Part of a small language model's weights.
Size: 14 layers, width 64, 2 heads of 32 (1 for keys and values), MLP 256 quick GELU, vocabulary 783, 0.747M parameters.
Training: a variant of Muon for these matrices, 120M tokens, 7294 steps.
Each number is 128 + 24 x the weight over its row's rms, rounded and kept within 0 to 255. Layers, rows and columns count from 0. Numbers have three digits each. The size before them is the row's rms in percent of the matrix's.

# up: layer 6 MLP up, 256x64, rms 0.253, rows 111-130, columns 0-63
# down: layer 6 MLP down (transposed), 256x64, rms 0.144, rows 111-130, columns 0-63
up111 098:120165121171076150139123151163135112122141135121128133091122150154147100104122139138138104145167170089126117104113187135137093096113081165124122106120137108115080108141113136128105089131115111
down111 112:128118123109113126135123081117117119119113136087124108114118128175108080119115078099122160161102137150158136161154120156133115116127108080111116122107100129147132128093138117140135179145201109
up112 106:173152121106135156129076147135125141148128143136077155105127154092130173149141152091125076128099148130147090131151101109133111087153108140117126131135157118085109137156114130148084108122150122
down112 098:100101108176104134159168128126135147125126115080143114131136099158128130104153126132155095115151124120118136138075164154126156173163142112169117099132124182143164098107168124128139141112113116
up113 096:141084086154099128113108099133149125098185135124125118156067102101146128171146148120128203115125142143149114145091147152112120133117149131120149135129135136144095129109136096133142117169147113
down113 096:129147137145184152100136148098130155120116148120127147123130150183103142134111113140125081128196132138104115119115116109132138125121134139150112133108116103112117147154154141073144096074179155
up114 096:100127106186124128125143150157125136121117099135149128169099136122160144121133097170161080166162120128152100148128146118133101161121107135065123099133111127125144131133159129105117139091122185
down114 101:158146097128118137137107148120141137144140103140093150115127097094122145121139127081169087170115072077128131142136138168117098146127135180122141136156119127148164127113168134121127084124165116
up115 103:149111103122129124151146106131116149157112087145109098109103153122134114149138146136106166123131180145168145159117140121105112101101110135147104091085136113089111176094149142168109152174103136
down115 097:117153127162127151129091131120133091118157112103151113144121121118144114111120124147137145142114063104084094099129106128139127157180151131089187117171082148143140112148123110120142129109089118
up116 098:135127099103139153161115106140156106134168110094127131119151099160131146067133114128137159123128096119125141059070139139134077153134114127128115158151115147113148082140134101105146142151137123
down116 093:102090114149119117136105172147132112141097130146142108129089155100144125158122112141119127164111131158108128178151102143167157130124143137107151139098138111109070175101121179144155156157132138
up117 098:128098138139118133146118129127146115087163123133118161146129161113127117139170191118104115151074104125128106164148169083097100159129118149109111093140132151122113091133106104083137153128115156
down117 101:151125097126148159125129101097156142154107138112137123138121107129092149114111090162119104128136155125158119127157091118108159091106124165166146145154161144183166150131138097150100085141163141
up118 094:112173128092142144157151110127107123146155106149129137163140126120148136125129134073134096137122161102096071087136098096101070134109116100155091124132148109137137117129125173124086134113140124
down118 095:124128129145134138112127122175159134127086152102137123102084086146109153091138178172106110118149109143105158130096154088106124108101127159174121126096139099118112102130147092133133090156133125
up119 120:107124108126109155141131139105150095110087161132092123113120113137139175123106124103136122162126179141087161116152155135140152149095174133122128173093109162119107123128135154177138124083110145
down119 100:156179123122169129139138157132108152143163108113128156137138108120104098093149167146135125130116070155171091162122137124121093102155152119105116119181112117133148092126140088102126114156128129
up120 102:155137090129122135129115099103136069101134107117112161128097141134110163076098140137111119161086110114114176113138136130108100118131117194138144138155126095133137088101096119134118096107137138
down120 098:106116132124123134168169143143131159110157086125109099139147135094169135110137149113094149123102130096166128178154128108129126088135141085124095141071119138102160137128111142134128150181113145
up121 085:092126143109140133145132133112128092108143086117098092132115107107122150081093171154102144136137095108143174129147160125092119153121115121115133102165138136096076094137096167140135114116098100
down121 084:168115089115100171134152108126086171146105135085161147098156144083123121140155113112171128118143136131139093133128088108154107114122154130133161111118116122134180128135135109095092152126128157
up122 099:129154109123134147113101110111185136145144128167133125131162143083121162108178167133151153122145112152117179111153108149117090114160115141147124146134135152151129121096161129169124107164168143
down122 095:133090145168120116131129144105115121123108125082102141131088136133155087127060068122083140143129131108120109166097164139179152138123133134127144145133108143104111125134082142114131119095129110
up123 104:118081124153134167143115121143121154109126114116126130115086123123159127156130158160189086157105160118116137080098131144163140132155076086138126107131186140145102154144129143130129135116130121
down123 110:114138116142114116172138139121104164153095126143138095151150113133069162094152072183120111137163112159137141120107142131136131146087162137171108106137101123124121116149129114138140115116104174
up124 083:138146148180117166103130110094189142106157061116105147103140137131136125098096133118120105106145146094128153091096131125093102094130130137126135098148109120089144100167140123136129144113142128
down124 084:131103100133139097149140145124126127127096162131170134109082099123163102144143088129090134137126142153137127130162150170148131182176113102074142129100115106121132128118144129160167098111160125
up125 109:108190129134124142119146142147127115145110156111138138133111132062121110144156147127123128136105155153164143167131155090123114153151148137079106132119139165105102095141153108125065154117107155
down125 099:107145128155138097120120103065135137113173090109140086174143139172133107137080158151153097120133140099153100137127134135164094118137167165127124123156092127124118093134147152121150129134117128
up126 107:128099116111108115163097146159145074130128120183126117137140161111085153113116117104135129111116149154170120126120097108095119123136169132138179158130156140124106119104129148069084148117138122
down126 103:134162128102120144117147073089095140149109144120117139120161114118142166089132144133095113137142111090108119121085174138139142155164112168135101146133084114108119145108092126165164092119120132
up127 115:125149131129126152146121147113128170114168123125120125132098141196141122116153120153105109138149103149165084134096146165112108134112163112102105088123159148108150167110121114129123156129058122
down127 108:140092137118134127099141075136128105102151117134139134110138141082125142132091116112154168115110143105130153170090129138154113145167122106138129159178095110143099108135140116141116108086195136
up128 099:116127121110150126154127128146094177081155169096098157123170138150146098154141125098129136142157120146083124144128153136126098118152129123111098123117118113076106123091123142181144106111083120
down128 086:164115095171129098096106113095145127118131124082101126116101102120139145118112122169101084107124153152121145108118164109163161129137145108151100160128134120129151098147183108127087142133099160
up129 074:128106144153121122150117110160126161135134183107093125119130117174156117108128111137164116137124101142143112111157134140123147113119171136090125095157151161147135177125132108088172107100140187
down129 074:141132151134134142119110132128128142112146112163145128151090098122122121080124101160109142126117125158126176185077154150115143186118106122134134116101083081152088097142128125155120136128108100
up130 108:163129139089146129168091134095125138124118101145118136150153094130154118096106139135122116188118137168126110109154160098079099126137113075159133157145123097122124134110163153146150140158126096
down130 095:098108110170116122126135128129122109146126155144094129101095174127106106142141129080141120087128146099120150176086119098170154150117124143119068150125144161106148102139098106157127102148110141